From a checkpoint of a small transformer trained on Wikipedia: vocabulary 1907.
Each number is 128 + 24 x the weight over its row's rms, rounded and kept within 0 to 255. Layers, rows and columns count from 0. Numbers have three digits each. The size before them is the row's rms in percent of the matrix's.

# layer 7 attention value, 192x96, rms 0.146, rows 53-93, columns 0-95
083:123169153151154127100145108122103121126141118113138151123119137122117178099145151149121169165089137127168139099100144133152114102187147097128112079087142101153121110124093098098120106127155129119099180123117144116122126123106162130101173122146162181121134126118103084139115134135088106137
102:141117067141147125134134127132095163144124137149114076114106148157160141147132081150136109085148130139097129112131144136120125088111136112124103146116157106154134095117157159134144166096118127070095131123125115130170098126148148130115161154116126117184192156129151138105135129166144166147
083:148164104147131168145190080104137119145156110108146126116178135128114157106117106110141085119135131114113117129117148144122136163130134150100099132097122101111087171122122107119112160153100140146145119153141076131180092135115149123183095169135135149157143151116108088100132139154129114132
094:153136152145115156140133101134105107132183119109113104147167112133135130107125143109131134145115079122119121066155170113142120128198099170113085201108126123124093154134140158117129107115131127126095100106142150141149132121134115136101113158122125137158148153143116101117091099084139122097
085:192144119095102142136197134096079160162116104140130133095104150136131140148163114141134138128112103129124149144145132114104141119093125088113158142147143136149160131127137128147159144106146140090172109136137112125084102107142159112153095102113157087115142106122155142161167108159090133147
084:116138124091116110160120150128184139129109097087114160114088105132131148115105179169106078132141130117132138085128160140134128114162108103123174141106172145115078131155174083127135111117118142127106078139114084113121138141121142090123145143114108099107121142128145145126141103136122178129
090:133088080104139156122143106113080097142125133080127180093126121091113091099153123159145142122104088130120116107100107140114138131122151114128153141072085113162148155141120130100143138097112109070132155132122129112074114132120149138129113115132108110133140188127130163134139130126085151135
101:145097146125131137187122107089112124139135146129128114100171131151142143144098067110145119130108141148130121102178126158102116123123113134132104154142094150137101144143165130146154104090132154110142129111108144127131055124130122191142109151158129127150081149139156103139101123146090172134
094:141082121110125141152104133128192142124144150105126133109125129131179163163064160103170130120114167126151127124125177125150187121127124158122103176131134130098123108118108154109137121119130130134143153132154138120071151128144097136160131109108133085160141172140133141177120126126112108135
107:128153069108147104131104156141157113133109149149125152126142121125129121139144142124130120068092126140151161122138141161131179160125123191132092161112136130130145135142130110134134148121122098169159109148140144145077185128125110106178157192101123120133141105130132104152114126154129142091
078:170148128124087096120104099115135188132148146174105125097125145137144083110102138113119127155114120134178156164171181140126092092136122122135102131150140099133174142084127123137152160153120145149122134130113131122135088112125142165117180125132160162147119172132137116153122102116161126136
095:095093109144183114138085124129144110128210116119116115120141111137135122160150153192108113156125131130084139129106128137092130192119149121146109060139142124122112116160126103114148137124145125140109101149088141114133117130133145104127178129141113149103145133128122144072124128122112100113
080:099086057136159128156129091123150129146115151121140174140141112136150086148174097110127145116102143135127117147087097135072114158130148151139123077107097105125137088128151145131132136141111130137104117120143112108120165119131137157126169073105129121137162154110125100126105090154160124145
106:124114122091147130172173139100096121125153112102127084175081117122118119083142074125137132147100122110127096149140136116113165118111121157136123093152103132107131139140110142108174166129102146120114175126107121154138131123121134106113092096139125156149137081127118195120136142077112123105
106:130127131148132124130105147148131150135098106142125098126161159130147148126075154123151096095147136145085152118143152121155125110156169099157131103143095139128140082147165101160106115108140110095205080153141131104134174121133093151156173115113113097132096127127147133149108093147123119134
106:169163161128108143103130164121143151137064118112137138110094120122144110148148149109093113122146128154111169118160145140149111116120118148155127124116076144142118140092163085148117104127147114125177049130117121117124128128123133147139119118087128108099102138138180119100110080157117142156
139:131147150120123126094140110184115128137104143078129111152175165144145132119150161128147122107133150134102153122127130132118100144151144113106137068206097141103122090120150112104104118126140132154163115135130142112109129127122104121091151118080136106103154126120136164169102104184089123116
098:165131162150118133078106164170143157119104095143124094122127130128111172117131143095132104125170151143087127147129125120161142083123146161188128109129125145110146135126152132176117087115137136143144085149135156104133165125116099133125145163133139103125079100128131112154135080109088107145
086:149074142094116173092118133130135140124115100173117124106094095154145113128132149127081104129115143150102122112141090120135146096100117164143183188109141140137118141089122133169141121108147123137092125143166117089154138096144132137128102162151153171148149146133134097117165150123127097150
107:141076141119136173140128167108102143143145107195119084102093124164146089122124087133119092137116120125130115099162141134147131113101116165116128162079124142143108139126123136162141162112116113117138078137104148101179130116132146137144136133153140129142078105137115129078148164130165141138
090:152079045118139139132120126152127126140107127159125106122116133117140081117135081101087145138134128125172082141123134132101134088130122148157166123096139121151118170136160148160138152105117118171132135146143147135116165111124126129102164129126147137187092105103122101143156132114154120171
089:176097101147133103152108098104152134136179122148121102101110099123128093108160125138099134152153122133184137108124104126146161125125137169090127170108106111141137158117114116153148154130114143140130081137121160097179107140123152158117150100120153138103100147142128115058127117136155123170
106:121171139155121129101147132169124142121083136043141123122141154138145137123085150099158124121162149129089169130098140112136087143155151092092182102108129132125112140140128119118128124130126130095152102131148136100117134126123109146116145097116119066094108139121129143118116159172093157103
083:084134179176124152151094157087093148129139135113136107113133173112175129139113152112115132123137137125171142132121156122129097081151146116135140108178139130085104095137156064131148134133146122100165093126098127131163156125119108127149131130153155105139103084126114155155107099140117136127
082:163184141151127113187088145089143134126175152130122121127109111104128107145167169134077141117114098145166135173159112133093124110114139170127108103108105119122125108170123088097131103162145134130126117124124143171130099145133141121166144098124133092121159151142140128136083099125119154131
092:104131095113146111121165119166113059133142130132137120129173120128140138131180120168167127140108117092152100119120116121066152162063130144117103093168106120129064096122128128118139123129122103124127112136114125125121135138120139111104095155114129147165183129115125173162124127137129117139
098:066161176148102102191134178129090173133134110110126129173127164136128122102123147108182156125119145126066152132090139143135111123140116128141102140159129127121123097149124092125133097139126152109124122117113118126114140144139128123160066095122136102128128114143117114147118125096133162089
088:080145146102117167100166108069069106139116113137128103105137129137103132140127157115126107128119122134096103094104121097131133161154161101111130128164145138149080114144120096162124148136131151140134132137127072095148190119135128158122118164174135136145099105131167169142141138130123122144
095:178160165096099132110122107170105123157081096115134127091123140123117100118107120106112137089194099151115172112137170119156109126150123135156102138137109131151109117112143111138112108123133109095162086146104161118103143114129130130102139156090124113123116102114164140153097074136094107136
093:094166128150100151098114112162148147126079128124132105089146139148140128143139153147145086124147124144100113102124116125147094124191099096129125120153098140086150116105182103163100094145130062094135096131104151093133177136132131129133122134132130074119114142130131122109106143150100136139
104:199110154070122127112108146113165123132159152182124139161096089125117128151140132125120126142101113138133123161160126150119146130082098157140115166089151127136140153145086116137147100161137163150091154142124104162124162129120162117134112167150129113139126134137130093133158137071142121143
079:106164142119098146123096113126170129130123174131136137174151128141139103127175089153097150137122109134191117175125110139113108139132074108130110132136176126115127126145139143126158113149147140091056134139146145170081179124134147118125130098121122125134107156115124102163134148113126148108
107:118207146151131128152134122119083107146087148142128139164110131143132097132144105168088118099161119155111151116136113126141101140124080097105127114112115128176111110113141109145125107156138107049152067120115130117111135143148142144126142104105088141111093141128154136103104133144136151115
070:135123100122135128107168140145148121113111103100130147124145112151121148170064110142155161125090142124092095104073122141127128135086128106117109119080154124127143180123114135129114121089121165136135177108147077121120126110141107145134164138168146164123128099115129168166159158127118102099
090:150171163164091133161087143119137152140134158111124142116117150116140129142137186112136088133147131141138174136170131141133119093123144156140127112120115111130134091114118112145106107139112102163178101123125147094155129135132120112144143104074142082090163141137129101173111062139116140154
090:133134098131141143104116166139107088118186126111134111130167145147148148161139160118104140109094138121128117178198112151114088129143109105117132142082180130080167145169107118108152102143154117166142141128134144143133119116096151131138096142145133117143125138129105106155149171100117112158
089:137103124131087158144141113085153148122131127122126130141094110125152103123138146094082134127133124144140111158175134135136144112112167132163134152086145133128140134126109172175144131104114149132117135114145108150129115103103104166139078113140141177146144139126117112171180084100176142193
106:065157131139149110101140092127122117122156153078141165167139141142138144123114124161174157138125152106128123107081152138124112119140129094110122083135122098109062110131125150094127112107143138137080193135131086140092124113135134085120095130116133132127159140120102136155129164148131126110
080:140088115088103146100151099119112103122095099144141101137113119136114111118179132090107141129125136143045132116162123104105160176133118142157104091128106150139149130112129105166132145132122142137154143123106099128131194104143108171111128106122116139123128086122139143147157114121095074119
120:123118146088111133098188094133115075137091090111133114104140154164122097133097102087129142112122147142097145114099140105140138131110132083128152110128100135161105153111114105134142137130130159153176103131127075122119192111114130173131120117127140130149100105117176120150143105157128105153
111:114109099148118115111144112153118156119107165092132102171162169116202122125157158073123134127086128120126128105162127134099089126154143112126147122164076120112144124111130142086098130124097133113140152112133160126160095119120112129105113076107133100124166138119118160159127117166124097130
# layer 7 attention output (transposed), 192x96, rms 0.117, rows 53-92, columns 0-95
102:115101118119107124176139156117162138117135132119104119143162137140120110172093105104138086117147093089116145186129117132136139194126098152115120190142138141111139115111118150125109152196129096105123121126111103119106099136133129137158086131149118111117124106090127162103096155124167128103
094:124148169091119142163139135109136111094128128133157139127160088116131095142122143140149128158087131115163149153113124120110115134121129129134172119082139147104112132131100083141119069168152144160149113135151121136112165148120145157093086137079085113082068125157131148123141099125108135142
097:113132140113106134113101158141098113149129145145139136113110132129124084153099146182139101147157120129141147135117143125161132141096146108153166148146141148156164119134099135153161117151172112120141118090098215124122120086150093106100156087163161096101117125098118132133130145081127137114
098:103143130110128098148148151145130116162104158114138124114086192114107117115131129122143122105129174124141150098125117139114149126080124113147166127118127147158142132154170116133118144127086091115132118157159116129121104117138160146105141120141105131086107112181107171146113220151118140156
093:106140148164142154120095142142129128102124100099124144169129115149125094162099120129131123109139128135133110142134110154158111124123171104164099174106101117116095174128149104134097101102081149187109157137131127122137140161111111150129153124124085156161119160164109169137114166083143145089
098:144127136165127141130092137128095079131139133130160137124143138139110135115146090134144156141102141156154131179120082084127136127144157179109092094136091108133128144134077142162083149113106117093096141116118144176143112114153126174122121154134112098117144076123147145165143136124101156101
094:129179138123130114134116116135163097131127122157128115114134121145097144152095142081135095128150156155167125131147150124115099164146109117144098073167143105113098120124141126115094109114128150156096108120142118186163146125164071085118123092159117149111099100141153120116106140136188127131
098:129130119138126141088135171157162131123107088125137134111095142141129116109128153146097130099140124136153165135130115106159136128120168140161163131123138097119131106099084104128084152159108137110118132135130111116140191131103137064104137117102126080140158078157121107077159109134170099143
096:092115126131099117101137153119123155087083120158114108119159097126079112132211103144123100096129136118105131124096095125113096121107144123086122103155124093160141118109168129140164126145130087137093120144147171118151110147082125128129116147127124137122082094148100112098116126143142136100
100:163115170141130134113111157096150153141141133093121121124142133126126082082149157109149130156133129124115068116140089091171122106127119074104137080129114117146122118115109095107109121140173130096085132107115128128165112109132117146085106115132102162127146151157102175135161153100140101150
097:098110091121135151146102117119134134136146143113114108147084124152110162137170167129139108111145085120087121134139091148146145158099126149104132083114112212098092106170136125110095091139105102139100127119107159151110160151101110112140108137137150099110168130118092147138116132128092135124
095:128161094083159095139133164151116101145199151151154121164114102121136110136148111117121124159148120107076140145156154175132139111149112132116112089166100143093094089094130073113119122150107108120117118134119108129134118136143141144152148147145142150144157130104107132122142124130120079182
106:090130115108141124144128141110154123136153152169114154144102090107126122167160158103143165139150121123150126164090136154114144162131167125158176127130140089117117149134145072141117097159098121169122094119106114134102145130147144118127151090158158139138149147096118069089175127115121107119
118:112104097105144123137144109100129132093144140094140168142163116125094147136111104110104117131045102149104108113097121101133149139112137142113175137118100161164107159129128161151148135128093136116103181102128141169144137075130135130104140144141099172129120095135120129168148101120130090149
103:136143119090153143125140159107109141158120123116160142113146131183128157166149153103154133105184117098152171140110099145095127106164155154132121076138160171097144156122123112107123109115109126135138083115109144080146134092137141149121109094087123157139140133137155143098093110157136103149
116:146122129137091173149101115123137140159141092120127093114171188103157116111162098125130131143136141113155141147158145136148154121135169145096093136110127155154116117078139120114154138098147093161174122121112120114122135151145101111137134079078150111089090143179146111121115111158138122145
109:125145160109114135124127155120119103105117112111144125135154135167130133121133137114141137167142119128108110153126133132082081152148138139113124095171113118174111113151137153137108154118148103130169137105121144123163160168147142117146115122061173102116169130072085102149081151120116073142
108:125141073137118147092095130103122128132083072122136161112109133121134150114132087120135129114130097092118086131116126130111120106153104160150119150128104122124120109106189144100112173118142168159128097119093140150126106105129174116123121145124093133157141150100133079147075082099133132115
113:143110175127089136123124136113129139138060155131133138160092121116105123139137116119077118078119141165127064134161099108149154135137118141098155139148165160129118119103118172125129139151136129106129118121107148111096118094129128158168147131163088151097122145134119096104170137094111091150
095:148125120117116126124187109108124155179122139140139109125143110140114168124133164090079118107123087164094118126144119120184146104109157135129136145111112165142168130118117127139131122096141149159117124150092125113071136135112129124123158110124066120065094078159133118121138145144145136135
108:102163136103096149134129092130196126180118124179115131130122137184137105137112103134138141099123121117146102126088124147141159115152148109148135104098134115093119111160115111127117130120122146142075124109117164129130123151139105143130150139109098145131127097058134123114147128064089104160
095:182115096070141126122159134110147136178127138151134103136123132088115164167138163140142105141099096141121146130121130133121129115128135122124141129147102110122182083117142151167152141142145106109098121160087127143158183159128127151160156145145126099146131123185175104127156143101140135108
109:113126129124130104149119140155153126112135087135128114122145113155121152131131147155114120126169179148126176140144156108103109166153150130174124093095121106155094122126143143140120144084109120116186128157154133080124137124099128165127087132112114108095146128137141061119080145103094084127
105:097142152139118172150141152137108153166158127149113150120102131147125118133156137155134113139155183122085104106110133117107086138142186106112107134137130165173134116114130143133151142110159151119153119115159138131130147097153126135156133115157105108087168147195160124131112102102164079118
098:134124113151137104113093164128084113111179171126127155150166145115112102173132116128141124126109117126147097155170146132111137116103164151129124119146130140179111096139151106118134117118122159111121128110148126123163133142152137118131096098131144116123139134234125170096123092131127094157
094:117139144125168149132149123088107124085128141139155133150093110122150127106128102114120137144163145150122141147092085165179153117109121144088141122145115108132153114172119118147134153191135133144128161172103147129139120103092144149109119129083156159108107112055126110162152104141149121139
098:120150097128131111084131139112114122103107120094117158079083110151111130158114163118145134158126138131109169140118132158136111139123138115185138154158138164130140114090138088123175149124117092099132158079141164127116132111139128131121120141078114151095151142181093177153128141167137121123
101:110100157143116134117141119111102105159072105137178130086119106131128124097131162128113095120134112119129141112124130121175148152113133089103123102141077116141107127171117097135112103117126098070127109140111156149103138137123108196150112139108135157114189139129170144154125091149132140150
105:123156139109110159155082083134120121147152138123167156101089134138132147136159105170153133104130144109114145106115104142143071126153165158102144129112113175100158158136145110124097136091149149120161120110147101091116122147141120122111113139092120116150141153057157108142106114149171142137
096:145082115123105121140095119147173104088118116140141140096103104109106159101112136087151116158173139104104107091107106163110114072152145111125095124149092144117120140144107123071108144150159087111133102150152124136116155127109101105132143105093120114126125146126158139117125144149068126089
099:166134126136123124128097133131088129130158146125082126165138120102096156097124101132118120104136097110131168109196083126090140131092090108182106115119130158131116129116137131153139136147162119072102150135158121128118114126158129094118123114120134197129113136134103142122150115111137162184
090:116144159141132172114115139126148102091161118111096126134144147137139109146112098119146130121150107153147148111121138158123121097172093101151055135135136132176078093131121115129149118143153158090089140121143124116090112136191162144139095105146084129135108119069119116120127131155110114132
114:115131089135142137118112144138142086099130108155121131113120131144124123134121145122114124141161113107141187165115137140169088088163138180090131096104133122138096151099113082132165136136158161118132120148124079092104142158156102185121145097102121143105092127141113156132157164149095122124
113:136137102078149156114146128081128140101077165116100092131120149109139127113105171137166168094139160112112138136141132069129139137142147121140129116081105133146119179112142128130121088114086121143155138119150083142115104134114133087123124166112124118125117125062160109119153095134108134124
113:114146118124146141150128145083141149155166144082116101130111115136149140117122082104136164166134131133087148148121114181147094145108155160164127120148142119152130135153120113115135141122123118143164131125129139108154120154102164121139127091112155150137136131220103160122098070088119129130
104:130104084138148110142101153125123146125142145135069141140125113166123108128097116107117115161120108168097135145135120150111101137116116093136124119171147153145145090097101103142128141137144103086122135143170152113113090159116113083131140103099150122114108083098145164100101160090105176171
104:096063156113147180153155099107131168176127156135096122121136130111178124115113182109089123112070119131126132105140101133103143136144121108143125115115167109137080128114128137113114128085131103136137149112122101126103123118148137128133088158124118143164114111176121111143156085121123167136
095:114097136167119130191080106133109117058134152123161139149129143139158106142144164123118150156107152165087153156107133117115108122158122133094127160130139112128146121115114131121128121117076083109134149090097137151117124146095131108086079151139109094116140107075120137130122140155152123128
104:133134139095130165122130157056152108119137114152118161107091104109151104136161130120063111132089099105136141079160147139118134164116112123104121114113109133092106159138192111132134146127077139110139115124126149115091132130101156143117130104136118159135125117067173118129112136153133121119
099:119119124156090182154170112120155093143091108143145130081115140117087106115128156149160107102122112081127148140119122130075119167133147115128113129108140159148159145100140085176157121068142099088144140122154124140118140150147114154118136138128147122113148091078130118123130143092144148127
# layer 7 attention query, 192x96, rms 0.123, rows 64-95, columns 0-95
109:126137142133138113152107150085114126116191140133131079091158170086111093140115111101111142159064094140156142138107076138119130155142138164107114138135142100122102137124139111112136105108122110126145121135105155110155108145148136141161170086181118172134141141128104130123097107106163118133
097:088145157149083129069119102141124143169109123113119171123123116091110104103135151102123096119158112102133132143143122134170148075118144091136128118118164114101168153114154163127101106142139152093151104108208154117103132118115125116132150136098141115148109104102090139148135099134130134125
084:103128164150111123124090134107094154134105139158142132101152161122129135117129170139158081089073088112103144133123077116163137131141128164117144133139134096135126167130119129136113120115103107090161112157137150104156093092108133132160161130150139132138134157096122188103128097176130098123
114:097137137157114162125094088118112108140124107096141174078110145105093113131109150139111078110151099092129105125152110149154146126098165121145117138123156140125147169091139113124118143109166135092134130146177153081130114111134111100145150120072159163123093121105106150132122095138138167124
126:088164136168123168144089095115140111130152125134166165082140138138093123162129131163130094154113077101124127129111127172135148163127135144113114150147177111143123149093105109126121149125147105095126131136154172085142108090150138123136170111086164167120120137099113124129114133145150158122
114:104098147128125170102131126119106128175110115106127186118106162089114102113120139131100094084139093117169138134167122147162117116117148090133154136092146153096164156104144128143126129119142155124123095118172141106096092106128104115148129107099150116144095086093123121134111080105100157132
120:093167163161145161139107072143155107135152133088162150101137146149116099183123122148130115164118102094134101134122126166140169179127146144123104151160163119174106134114129089142112128093134116138113129142146133093159120104137170101118142140081153135123131126101080121130142139131150128139
105:132124084144137117194121130089122091093138087112127157105117121139136125130141071140101114141128170133153142122130135136090130149145112131130161142125128166097163101088149119112157148126103129118122161069078136115096128144142100132127101068106128160109126111156126104140085148118101136137
110:147102100124114090158127157115094139095114115132090131135112105113169108098132109100105118103125151152141145139138126108098107097130147084139183089127121152092154105105147156096158150129123138111139130067116122136097117143147068148088115078146118124134133098175155117114090126126123127129
086:154121119159109096106159161148112118142104107143103112165127096105144124101154134064124138114140140157103155097170087090134110099154112126149119143119071122137124082180122172156098104124131166151108124104101125116116138137094117147097085134148117100142124153154122136114159112131112111125
089:113123127046078102131136147117095143114077123159124127140119142095122116121124114126143107081156114117129115128140146147132148090098107110139113153098107158092105177131129116137143114141074134104144098158149131163087080111111124126169133134153094102161128136101177126123130132127121135145
158:120184136146139138104095060155140138132143139122171128114151167143103113131115145176154110160103088092147092137108129162139151177111128155105093146148163092141105130109114114150117137137156103138125135158141116102151143111122154102144176135078152163125115122106128135125139120141162148145
089:116127133167110107115143122129146146120144129131151126112171153091127146090124129080127143145112170097131118124077130121196130127111154098133156104125098109126166089148113138139094121160146148130126160125117175082133168128130088181078152124144134158112116099147165141152124117139139106117
108:092159107098143129132088132119149147058117122102134138087119141133146152130109144149152101120115131101117093154128154119135180187152111087147113155117175121124096142134111142127146156146126106150102134114158114135157127091125106158112157157110110150163135080146110109161154127129166155113
101:134158126160101143110092084147093172103075058138114125111107113139136114105107131120141093094117137121162090148141131158174150147086096103148120146127180146118141128102143177128135118129136115100145114154156131105127090068132123110111143141109113122151126149148118131133134089141144120131
077:115060115152143172160148097133131130168155149160108150167105102140154093144137169111175162165145146138129113123156138178148115105126130147117132150142117124145150089129127127129113084129122149129078141137114101063138128120166156101116118129101164130146106132145142131124156122138128161113
111:146132090134098140101091123136131105092129174150133138139142159127135107121119152171101122117086106099152126133108165157111103174141135111082134080134151112104163154139106101107142153154123106103135106113154142120151151116138126126139186123148135142138165122150184141134075118143151166099
100:151119128088117099099110118114098148141098091112139110146102109133148116147123084053143119099090122141151144124144116155138109115107089127121154147107140122118115071141164147139133141136089103148142115126118152122174113134113152160147139112109126180172130133111171175105124077149124144118
100:169139132140092148141140140140152157143120108101134150125096123136169125131135132087120105117127148125140153152144096101143136116203135128152109134126115122154129141107132161166070101095133154113138160108099152072165143119125114111088128106096127116117145166168138115093153167144099091112
090:155150131152081114154158130085099123124130099109127160163128079112076157109158116111116102152115089119150129139099116141138183110097171125100140120124106109088098147123124125126154179140132121162141123156111147095125148148117127123113124092124134132118132136123143105091111182074128120160
105:119098111137134129109147136151123180141165110159114124106137165138144149132121177116138137131114166159092138140112126111152132135039134110132160113122140119123179145161136176151144110084135163163150141177135118129150173087119145135144141130163137117131150139140133152161109143150114141105
099:119168087146102108096097159147063137110103130137110146137120134091112142089120149168107043121133143120144127164142157143169132084150124132156167092145106118110135143113146148100121157133172108123112118146153129130103126093111103106107144131128103109096092143123154141118140126116115142114
101:143111153087087138109116156084113154165119049133113161117139101138107161122119113138105120148168158136126141084116161152101082146168104141118104191124127132166078112119120101135129159125132147108144134129134132089127147096145120161132128104129123139141113120126125155158114125127098111159
098:120170165106098101153095119131127190119162149106122137095149119162144115120111143112131076096133143137117113157128147106182116100125143129160150117121117129105118121133094158145156089124147123099153158166156113071133100105151096118156152135118127131139104115195100110116145119149147131134
096:116099170146093144111109105155127117123131138067131121143093119150135116145141122112138079126152114140124091084105131151141144137131128144154124139153124132145118111133110111143137089099121165121105121119153102076179105149137147116134077131099084164186160135155119072131140105151116156109
082:128192102173104133182108090101108147129139108112106156115134108106097111103128133082112142092152141105162114160135100150100142089085120132116126135152168118103151103109140132144116144107120110106125148114107156103168111130139114106084154125129135106165123168152148126102096110110160149148
096:141115116088127130115113129128126163128109131097124150122134080076107105106104129140122126089121059148123161134157112140132168098155133148105130126068124117135137132143126151152161091134090131102179111136125158161111092114118133137174123171121111116153142128113148136125143075163125132084
096:124129130139146114091128129121099121139114104126088135164118120100129158144138168144149114103137118144143117163161083140161149107138125119157123125117162094142100155116143098179139130127161143060163150102145102072130096151156106145148133160161104112153082138158146131164122092111146133148
085:109116135115135096122105139148122138114105132122144140080158139129109126112157145161102126123112129127118115102103123107105124129139170158121167097166176134117133123083124093085134186134140107133152087104123182136175138128130080160121150112116123166110154117122172159102109089150155121092
087:108138132091084107125150155145104140144098128171115135162118124095096124083160105140116141101156094122095100129118129106090076102115152168119121129143152128076107134096112162129117137106154119159138127111135165134076106116139120118100152116105131127124152142099156124074091108161101103134
090:105108150133123111160119129150091106101102083183140117096138123090114113159111185121113118119108089116122132132129131127141197120115125107176088148116136136145116132151137069146132120103127151084124135105117126128123147109103106137091096137146141114149153106147157135187119096136169119119
091:129165105158104118150163084137144102125125149157121134159139091144106076129134122118099126107108066143134120128130090106078140137084152110162148151166121127116119114167117167099147162129130141137112156083141118108136127117143111135107129091102107169190131119131121138125143132143139176108
# layer 7 attention key, 192x96, rms 0.123, rows 64-95, columns 0-95
081:168099117111140117155126127096098095140122142106103142129081107146104112102116116154135130058149151143109176140125111091123080131085099144142101133159086166148135081128173148150127108131097121148104163111105087083115103143135113141129107144126113139160126137134137132126099159147107116124
092:121174105085163144139126142118087122134132123156117150132137117079116132133116150155124104149123108101156083147131183142159163162098168121128130112091155128100107133110131140159129128145140110083147165136153148085135111089120136090169145143112137118158104119124153090145103154108077117142
078:171202122116131156108151107132146141131139141159125140169126107139119152143102176146155108127104137097122074173130164148132132116133128110105167120120141144078134159145111140107138151129128104084166150138123125082116152090108153110109129149118119115134110105131168108145135171083116111151
098:106158172104166151150115152144141121147132137172145119135153161065150137132155134096144105121138121068157068095162135146149124122159154077154133114128140118092126148118115115138114103100148135093171122138159157141101127098085134111125127127134157119089097126117120128109157095133141134133
103:090150116102211128144152155128117128167126133137162131142123172100116115113167121131146152169148147097155090090146120138152129120121161099180115105159123151128138122086101116137108094126133158102125108144143148135128125108081137095165118102134140128097074138098112139118148124114137130154
086:164127163107132136082083134151117116147137123111114142153095143098135123141130168167113115121122114107096122116164130127109127094155148144142101124140145138116158150096097074145098133064136166124140149149130154117105116142097154095132135162110174090069130091130115127125157134100139093130
104:160126153122175110103115140116077125181140108140137095125121173106124104128159106145131153135144116139114123109168092092120108122129144136189108132164131154162164130117134085151123098085146165130147121121094144128109112121094163109124101128145136123106100120095116162093141104113142090168
081:124093067168091117131139122096119119070159113092107122117101106143116118123129129162115122109107133157115175151098119107114124176109129127089133103151110149122116128156149097133155134163101118119113128091104128127129147159152104154115155108124077152152157133168134140154098172161111139103
095:108135072145081116151141121100157135067154131133087139130140076158131137118125119124121127114104147154121126135091142113135130153106121103071150102109111124092111140148143146102142156155111095123124116111159109132119119153168104140095175120127096130174132116180150117140088160133113162111
069:125131111114087118172141145128176139102122102168116136128145100133120168134146144141151115119106126121155107114122169162161153130133111121065133147118138090108097119148127144112114140165149070128133113167198097126135103130160121134113195144120127120172110123111141136129135109140117148087
095:112161123108126105141108117197120146127159147139167153125130151065080163123122141117159094143136083058138110156142126149116144131116147141126125157128142077148091125087112134131103122138143129129109124165143128121129119088094142110161144145110157116145116141096132132152169143157130147102
107:090129113135164110138153141150112118197092135150191099124147169099104117132159134111129120143140136089141132094160090121124129129119142134159128140152108124157140113097104119128088100114133154173100113137103132139137131094087164101153111109136153130096109133094099164111145076124127142150
104:126103117117171124119160162104125131119097142119147115138150146120135095155173114144111158143140199138123108134077157107155099151107128109166092145139127125113136123132126131153083110166177121135127136109144135165104133131146142091144095167165121141094143126126170127152097076112124101154
098:127143110132136082123099146166114090150139152134127107155122117098084110090156106132176153145136136135083139145110108104117122087130111089153137097113120136150139121125115131137134088145131154158068097107124103173101135154077161084151097136130139107130159141123130123121133131177100093119
101:120098127070128111130170166135104099117142141117154113148122118123106116095130124128149096097150164142154049101145095153109107118117171124130082164118153142125109101098088155158113129112119128114129123115127171132123075126117094073161121118129128088122108149144148122113100143127143125123
109:143100104083143149107146164103108162155112144158118121176131127117187091127122152140117149123141180150105096092151117107114104121134141112182131140136105169164146135105134091142099103098115102116140143127124122096147113148110155133116116142156096113091096084142125146115179111128147142139
101:061120103136132101118127119116145175130151177105141111109184138130080120119120138149141128146119165098149131117123143137123161113144104114097139068118077125107125164126113153090120146163075120142111115139142120106120107120114116125139150156104101162136146130117137132147107148100193151119
117:160115100134085138128105102148174118157107110136115103141156099181115132154136113084144083109114119104112161097127135131104168138125132117106121159126155096129104125126103146105086181110117109154146174119124099145153112126156140131100177148125131121118163134114132125134176094162136138082
101:154126151109111121152129155118113138105092085125115089109058112122160121153161141134155155143137110135147157152127171167139144116093110117130101122126092121128178180128171147138116089134136122121165092156114160122130129118139129117099142121091121125175143168118121146139149077124146093131
122:112111069075152109164115131136115127115110122092123150098099132118102154062123146162138137141129118101134124109092131130123130159083192121111155066165139104118138126145113105157094172140117135139149142162148149097146144112120116114158156135109119113107117117155141137125108142083135120116
105:154082178106120134143138087157148091090147104133146133142148115176159085160135115126159133150145139111123087134126121163164142129137086125102130090144122131095109166148120104135146148103131154081101121171124093110120122145119128122121127098167156142072174107125127134114137139139157109126
102:145177117119144118138101129166095095106149123094127165161156100097063108157179155110114145093132118126179120166130153122138154139138135096145100096133137119114127104091103104107142137147133117084148152160126112112089159117117130100127120151103151112111124116155163103139143149147112092107
109:136114139110106188148133127114163125123126109178115134132138103116116149148117131126120129114129107105097168070133150139149157136119139107108089146105118161133108131074140079165090127127096143108116140091177100109103123134135117183136154108111115162131157137106109111146168110162088134105
105:099111082105126165142122176134102146084119105155131132150141113094150113116133147092133151175126124127183130156130177116158150157128152118099103151103114122145096161160129155116146137117104126120131100179169137141141078117121093121108143126127152138137110183107105157129132150144096113118
095:156040139086132159118113114144133129116157104106112113125123122127147130145138114135102082134104113126155091083154136133142151146158156111115161144120123107138124138140079118160157093101103122138175119176129124096146117142141098108105140102111128130154115145117112186118081116133155144105
104:116131078137117100147121141113107155080143149165133104105140126112117141097121107111149162147130097119154137102123113137183138145083147116123149141147120113115108111139170109143110138151137078110095116132190144126169096098106113110152183148125097175149108170127141138137147107148110158128
102:188162141125101091105093132153161124157122136133120129145092091147134123099083133062157127135087152107124097138105113143103094081170139102119125147099132084135139125151125129132137132139160156165163140161143137135105153125109113107109132163131124090106159088147149122091129136138127132138
101:175136140089125094087132098093178133127114127175076154162138085125090149141132170129118137148147135133132136125145113179147172107103108139112132116111118135084121094134121104152105129143132168135128154121148106105126128125133123128148114103130132102145092141139097126149148083087087153169
099:097146167119169156145124167119179148120175158137092138091137154106097127122168124112123145145073133101144111099102137103103150110123138103122117122182111144131139142150112125064107116116107169151132122153129117154130143119135117116112173174130169144117146153135092128090123125127152110124
095:115146151151124159120120101180128117070135159114134180110115129060111090142116114155113143154135090131116110153130128113148149174086123106123146184192162149113119144114112109142136136125140144096107136144137163131112147143150143098129151113119136105134105077145121131110129135135167154121
112:124131125099151120110134104105164122096135137113146099084132147138100157094088161179162102099095124111132109105115112103143171160116110173112149121137095126112132128120145090143094087096112123102143121148177138116082108121144108147122130135132111162156127132113140131158132086153105186144
125:116139077140121137169157092151161064089151129176139124118127141148115144141098112181156118150091102111130109134131121139150135123126114142118135131147147087128147135148136120116147143145144097140128125138183071137146093140150135140132194136123124141159149110114083171112143121120119151095